Weights of a small transformer language model: 3241 steps.
Each number is 500 + 50 x the weight over its row's rms, rounded and kept within 0 to 999. Layers, rows and columns count from 0. Numbers have three digits each. The size before them is the row's rms in percent of the matrix's.

# down: layer 6 MLP down (transposed), 2048x512, rms 0.0802, rows 1530-1576, columns 256-319
# up: layer 6 MLP up, 2048x512, rms 0.0815, rows 1531-1576, columns 256-319
down1530 111:577501538552506563491353537515477446570522538479477503568516468442480474494441455513549484542542453494500478447519476542532583566534512532488509530658448493499373459471466495456603443551528489
up1531 100:439584480431502527520486501472510514491558462476575492502531518434495414535523494442548518440610539445515456464529487524480607460538502447489588448513431543600496458519506509463489487567578536
down1531 097:560412526452450423484503555508521506585426499417477456469508460554451513432469465511507456553528498512421507443484563483471403594558406557613482452579519467462558523535496457461557516417406449
up1532 100:359514482530433489490485557521561479595521464536538551523487440456542427435482478419568474448519529536507569514485406421469580558567533445468553513446507509491516544482470488443524474468488513
down1532 093:565507532433464609457450445460538533445480526502520530445498573440471600527465526564495497511503505475539438462513541587630441479437427489514525496523568354508508439552543429449520527486480547
up1533 108:461562467436504517403496523530577422514498472489417549568535464464400543536496446576490541632542543478494535507503534609337442493508517470544508497442539540586449575442572541475552413533561564
down1533 110:496516565405525505546536474456490379545467551444454470520467372535486531534474526516565538500537507519465556514474522528464535516485541467429421542443570557505435509548501416426509463482563448
up1534 103:526528474486507405527473562510595553485547451546476478499491513506467508522390463503557508434508560477497427466452396603476527495502505474508570500419529397354499559510533480586563546548520554
down1534 096:482509517480599522560440468478515466486391488510505588534509450490462565479535498453436508473525408469574491534526594369526489477496438544448552561579434565476565439550484552483572495508560446
up1535 096:519527445536448475514507458503488449524487549472528474543548547445597585499567486523499479501445547455517500455500538558602592490465658455510536547424422494521508511493447507493534486428426584
down1535 103:474594473476493429479576506462493459549548569405474500560353517486501530439537425455417477567543483439583423562412456487556513519420561567438466354564486502494434595511562558533454461506521511
up1536 097:489532410449525487503551510470512453589536443481515571456476438573448558547474484489558519509549535433432495455407437573499470432559549462528480497465436517486479350572485374527565506421483500
down1536 095:458388541528477557537441521532488528418585524540553514579517453524422493473505508554402546483530484495461516579503446475467557408569543577517537519482537489527428506423448456499526546467604551
up1537 106:506478496478589395360392413455468456540557445533482554485532456498489511506536527497451457481444478528431463379563536524450500421571468508559576456456470525397454485480549487510559501606525550
down1537 102:459465484487464520536529501467523523359547540546533436542510638496491487579433492460465581516550427505566503454447515583515486404511512478552526477526485505535613423527445490539524512450551433
up1538 100:495407488494567496549453551501500462478565501573508573447516504579505471516526528407412462471546479524405536439430467559513528454570475452441445514536547455468544520526391483435418516442414578
down1538 097:548527493458477466466570441498499527477521478472446491507424501450466556553484481558484557591486512518546532560552539430480480485462529447489603557419545426482430497421576561626581497477533511
up1539 114:535449551416507494438472475525526516506443456518543482475581527538449470513423595472547541498472489443519516477510477551521599444518446561515498444521494449424583503519497462579470549492520504
down1539 108:485556486448481470603460441549562444495514529479511538487469585587422473537620492516443450450491499571440553486550538581563471546473518597524403508504617404527403517507486519392530528586428567
up1540 094:534593465507487423550550410528477537519598426488529558537413487563541647473521519548517454518479478584585502495462513488489411486476489536518539521498555547560567478579552441363538461473549583
down1540 095:471546451475530517467432518531502492485523548531557431551533449549521495536486523510554495527494411511549492558467536510568584470551501378431530527576456506503471683429450571520515582465495534
up1541 095:503471470482409496542500437426506555443477462529545612460499498534592491473487556517501454438524506545592444423609548563501446467508601467486513524446536476533443445494470438506513455540463512
down1541 097:449511571541550521381452574525561467533554547447402547468485460506565391521492564607504462512484461454539585599502506526587506469545447592532496431490497497533457590493600531564523475393475516
up1542 105:500536447382566531478536456478589403389453468579489608577489477595509526534522562468530510549477440546457546490544490604409503500469508435488533483518554494483429507507500514542508470536429468
down1542 107:431487511520504487522526529542519540550442423524548548497506512489525430466432474490442503493550488529461396507521443620548446647527427484490554519475579452457560476565454479480478457515546506
up1543 106:570495515474448522458467460514542518503583550473525465539504483568567531487423610557472507553543500534550507596510384426449381509442472493524519575405561456576626471629480455549506520370448390
down1543 098:454577504493503517552550489432487480494475525470473434599373410451437442556495516506526456481516470484550489434487600423439609493495437464522509458537463560492500529389570429460522445549601527
up1544 103:521535495612507473506513421571566529458501607558559421462498535458530514536511539473452575565596429480398474459489469486544402470457570516451476432537567487562547533519490475439521537455475457
down1544 108:490508418508511534453449443546477458563555497583479547537506491437577561485542465480456510429476574487490492527468505545557588496599520477572569556595592489528446526465588574511527459487522431
up1545 103:496497471521518495524526481516558466507443386437642553446454452545514455455529528425447502481605520560477514492460387526488568538533422567427498484555532476511491479500452484551461487520560476
down1545 110:431465459480549461588436471490426406514462414485574505440535559530461492423468540433500489526580539572453492493460425480615496505593442503514505467509552564569464557469538463528451517478566514
up1546 091:520614549512480518559418493481533455505499524424546566468454577445585585508545485539510514501538509519506526498478427539476475457597530569386521502504513499445487579468608441518409513417434443
down1546 102:461492499402504547550376475539574430500489518470471482497529540471509532543466474550540540434582502478599435507353461505517565574443499503482439511455494560427529432483470450533510411470423536
up1547 097:600468541483495484536491485542509512458485494578385509529486522402496433568553467422519543510525442542506563515483478468529540441431494590495490497544522514574466513528535481513569455471530531
down1547 100:548542417595471497553503443421511476584528577476558440549542443531479512544515548507637419508573445533581582514524440534463443535553535530456485393570527569502532504541513562568455487435479545
up1548 098:484460450555436513373415388517583478500505477434441511498431428432467506365492404461501522489472584552549570511518509459434514488446500501481479450511410487601439537455467554539528405557425442
down1548 097:409493442496470517443503495541498529547537497506557492494391480593454437516492523554503413462467563505525511539469518494453473474436432518433494430485411571451506585494517539433453403578507465
up1549 101:516592529377476590482542551554555468481544486493487510530527521461456465477452471530533525496469495452528443454468510501458456501520484475560526504506598599462468521424455541488487507513522524
down1549 100:426579468460519503478665471451517518457496532403542498529498491430419468473386495518578415461514433495517583582524460544466568483431470454500486484521522501438483468531580522378542513606483517
up1550 093:526518474634517445493426587575526498428568476467507514478541425438410601412492509502556550466498419441516538412523528487514548504541519501519570436523423513548576494465495490507496473568432564
down1550 098:487584577474477516497504483472465561541461515498468572540484488540524536551531564482479573471574576547473425515537467574458468580508498523496463564495551543485643522431446498468441460385587467
up1551 096:454530391563522543479501496463428445415512584448479465513610492537515531490571455407512490475516572453441463471490501465505511491500402430499553451518464463494477492473540476507507599565618470
down1551 100:482615515398529450515503488493441590589421511506423528466562468509516551498488595494489655548513503492513585458536552484500523418545496537489464494520511538491550460489573458543515475525553454
up1552 089:549482585369489453554546536505543585471457455494476502488489452563483535518407542471559533502528531500543443450572516520554412485628478548524455526512463500474507412438481499528445514526494495
down1552 092:449537392512519534446511533436498336522507471487472560494501535538512415511534477557513397381458454495490522575392434583561547544477553500481579379501523570422542556483523513551393451467490465
up1553 094:479501506491463496613531511521438496557523495435470470470402464492431551481444537500569524457468480452436428422500518452421511445474514619600656558486514508499512590519524436535466456438370448
down1553 098:424565591411493523372468517448513548463465547454435567463561498534556593518525501569418572534543528553489483554505449592479427389442481389458514566434488521458429488539590530403485500534451640
up1554 110:476512501498572409505454368471589441416443482557484561525488485518520520466264452469503511548644504427437510510501430508519408458489556457511536445500449597466467521533576505434415596449527432
down1554 108:443481532474537456512478530384528495518543548539543452474437474469477506532558523548446547410483477404542547584477547436548471467463596479472586628392510544542474526536516560534417461490458367
up1555 097:482539448494550465544445525451469422480494488470506569572481619416536436527516529513537509441437542601520415421506570513542546457514365395447361452545522585536489418658572437561451458567420553
down1555 102:436535398499437569451556507538554564518474537483481493452486479526426497514479508492481559493482428525526502489471471526437469437531479509512503499557469495539460475505515519405406465483462471
up1556 102:531515520523535557490531457501523487492503556484454543455470519587480504489485447592471453393549478432512408404572533571480568574472457449521478554450571455530469552521486511451542455507514506
down1556 103:549573495405499565567476478600517509494499515446640520502552547438493513584512611598592511483613461412467490572527545552388472496494412521495436510427520524474506513484470451453527527575523493
up1557 100:469506492501468536491507544465484463388474505564549517447517419448481515514451587475423596538505459513455548451449491507543501448469523574516505490504502588531562530540463436453530487491505513
down1557 099:465485488625569452458496611564545497515562467502506544462465561544484517543525445458397495495503467475455438431582577558532492586502494513520553469518502492525518452490557492484508529515503529
up1558 094:587435560505477447461586544494570489555548564506503453468516494539430480490384494472447530609523440602509539457497575511403503461566400509518538478532486473546477526475461426569399490501464427
down1558 101:477521489507512541517481432497548480492514448564527407558453517481448513466469515476543481454552532631522546456496575509493441444623560511444477467520483552494529518484543478505483517366443412
up1559 096:411539490503472594496504572466542499456431503563457498515480523430491531507522460494469448469562511493478461533464485508458410560482541574379593478458487493458489442569465477485485551582554539
down1559 100:585467373476458433552443449532582486572501531482492494484589526562504420483490586413512487487524509482466453466533503445473495495494605468520528485540452501463379473556502487553459521479538356
up1560 093:499536480496445452490520461489536531519444439500560450493546543482572518523466509535541485466517508457443482417420523539520541512486499529574468534455525426520488500536526496448496513463393566
down1560 099:499532460550587569524463499436398404522467394526482586418457512517491557526446552427541555501534573399461561433495421494511485504475537468529537526513497490493498535469518489462511593474550505
up1561 090:609416593476541525563609533524533423392506455487517437533478480441420571426537508504519453485552523529514497480537576484501577358557397519521386533570532475395481477550435463451465535554569502
down1561 098:529541508513391423489492447373459514518519572594456490461443530474507493604465468465510482435452479424566531433505421502515598556503514528449541479441486505503462528497626474557476502483575447
up1562 102:499552495484484545544525517604570424433484449505503543457527473537565491585515562561468449563508540467468487419523460460485478460516448522547469481515523451436499488550541497369491536528498542
down1562 096:519459533544512479463485496459437556598513500459542436546411516410414464559526514433551562488549591583527536647580400516475595483444585454516417529524527548562561470483525433505464457481513439
up1563 101:505501475540433530453447484401577556566407529568475510453402449530555537535517426507511459487516527533498515454522470471601586514477500453421392442538436485517465515426571488428461442540469650
down1563 095:502551434470556477518505550424493447509472501444483484569545526530384466401462495433464523506499480465487536574488457513465507522507533482549544603464631579548554463514450508572457463316379410
up1564 094:510589457477463451457563512444418511558473554457600439541502488530544491533401487490530494545411501522507539461536522490433424516476500451481471492435459489513465487427438550539538538547502509
down1564 101:599512512490528517619566454479504559613522491546536557506499480444451418461468451437489520487496515511448507470487525393569514507453483489547519565557477461528474371603484544476534546597522539
up1565 096:437564494504404529585543545500550480463459499466553458447446446460438440595510473461416383550598593454496540474578524468499516463481500506580517514515455521506530615564476552474506428535514532
down1565 094:543490423493535433457478443423541489592550443603451456495570444474549587463560450493518560387542502529573465492615510400497576527499543381532450462512454570470480458478509596468490512513477520
up1566 099:406438608575507534512479485549531508451581499496519451490501464537477398448483561523537495564580543491504468505465583502499406533512500496586460451457504543526528460459489521462530486469568498
down1566 095:487480449508402516437617482498567480543541445517443471475596515507503534568498498486541561602463438508376516497526445571514498453531463488405535442558441456474493516548448402468545564505502548
up1567 110:390515418418508530473531485434477460447490520477565414536375529512581516471520521384580517597503442516522583468528452605463502461557434471591569508531470553461478540447430555590499462509375485
down1567 107:480443468494490541533455417463525378513489553604416454481476520552568454421505370446517515459524437472457508489467476547530455506494544595552523482471437513507488481471625489446545429541535467
up1568 092:570445467442442488459494522506565447464440508504459538578504403401563517447553499475568464530523528629559559512576521454492468500512495539522531378584622470511388506485487445562385519478488489
down1568 099:421541484472510567470494481460460546545583452500521437569528489531426466489462426547600543479441454500444502550465467451503446492529513494421499494424443553527427524493444587467479583489466524
up1569 097:487524470511464502541524523457469429551500482443359552480521487459478531540524450469523427429516451584447492491485530553448540499416515469390507488534392464483453503414506480453497407532506535
down1569 103:537425532508494395510551501444485461517507570563465533466459525536526582495558473524493562463512525549502426482464405494571551528618521430536516511620607539394515570545412532547473487355451517
up1570 110:490489481434502508438486476437542607486578532529459609571545454479520500504532461476560519452504650540555406493567581486549466457481401415460511481486440536501501473489373495484499595541534520
down1570 104:447513553437550517471534459549522552464384454502493462445455410482473558580513455523510485498528582532398478467561510545397500541571472486522506543501499555522511527483465478461507497508511530
up1571 097:508505493509484462492463545501464532536398487476486447460566595598409408524476491468497526433503523467617436506538513488421451502465406637452535613520501471536434543574475490532462502544371530
down1571 091:424425420540519457457642525536468473449486514525539536480501479506594524462535455535563528495511366458445481457473471573599560521465516446493450501550533467533448479546454406407536471515636503
up1572 091:514543398533469490511423558525637469586520532545492532549493564428520531530414414490458507498392391457501594577605427451456562478533536503480511476529543536540578560565466516510574596538485491
down1572 093:519403576548565459527509509510472517480451546506470436450479472489514541461472519471510460567627580508607447451517561489481493558446401419476563469444511437530507427568474430507529530497457516
up1573 094:536447475557538460523433553503417558495582530508503428536557478546508505519525554508579538477453569455476434491480442517538464466533535465471471395473528467441520490521404509572566560497477468
down1573 102:505573436568467489461463537580443526473559480481456456476560474464501457537536559510459494455528467493597504524559558456492459427419447412488587573549534505593592480513496490528459504500522476
up1574 102:516555405483546509438465518570558569547559453470441502538441511483539460461537486439580488477432523549578518431565489455494519464574529536455536446456444459502482492453504417535533511431513506
down1574 101:356437500433491468512423517522450463433486548422533419495500534532470548606509437468513429570589446488486520566465576481503539417515449539510515503572423459431403569538450563449531399443437572
up1575 105:614507467386386488528574419473545512499473417498530462579490483482499547483524530463480511509483457652494506444401545495487489500505441514557493486483534528524426477454545475546426497524501495
down1575 102:544546460476449498654467461455518529525523447470552565488490495491518506411488467494521499538405424563490487411506485586560481417423572470438527501511411463521494562417545429530488496535468433
up1576 107:431568470572490485589599445514489500501619441470533580528509460448459524493531431496477504580473498599489406512523517486527505545471519467480514490519469488562444521506523420538539567530534488
down1576 111:445494447448518498536545530456510569493619431444507498461561475416497499504517515449521494495570543472608485518589434471445410616424545457447458559498427515459438509495462505454484556522484470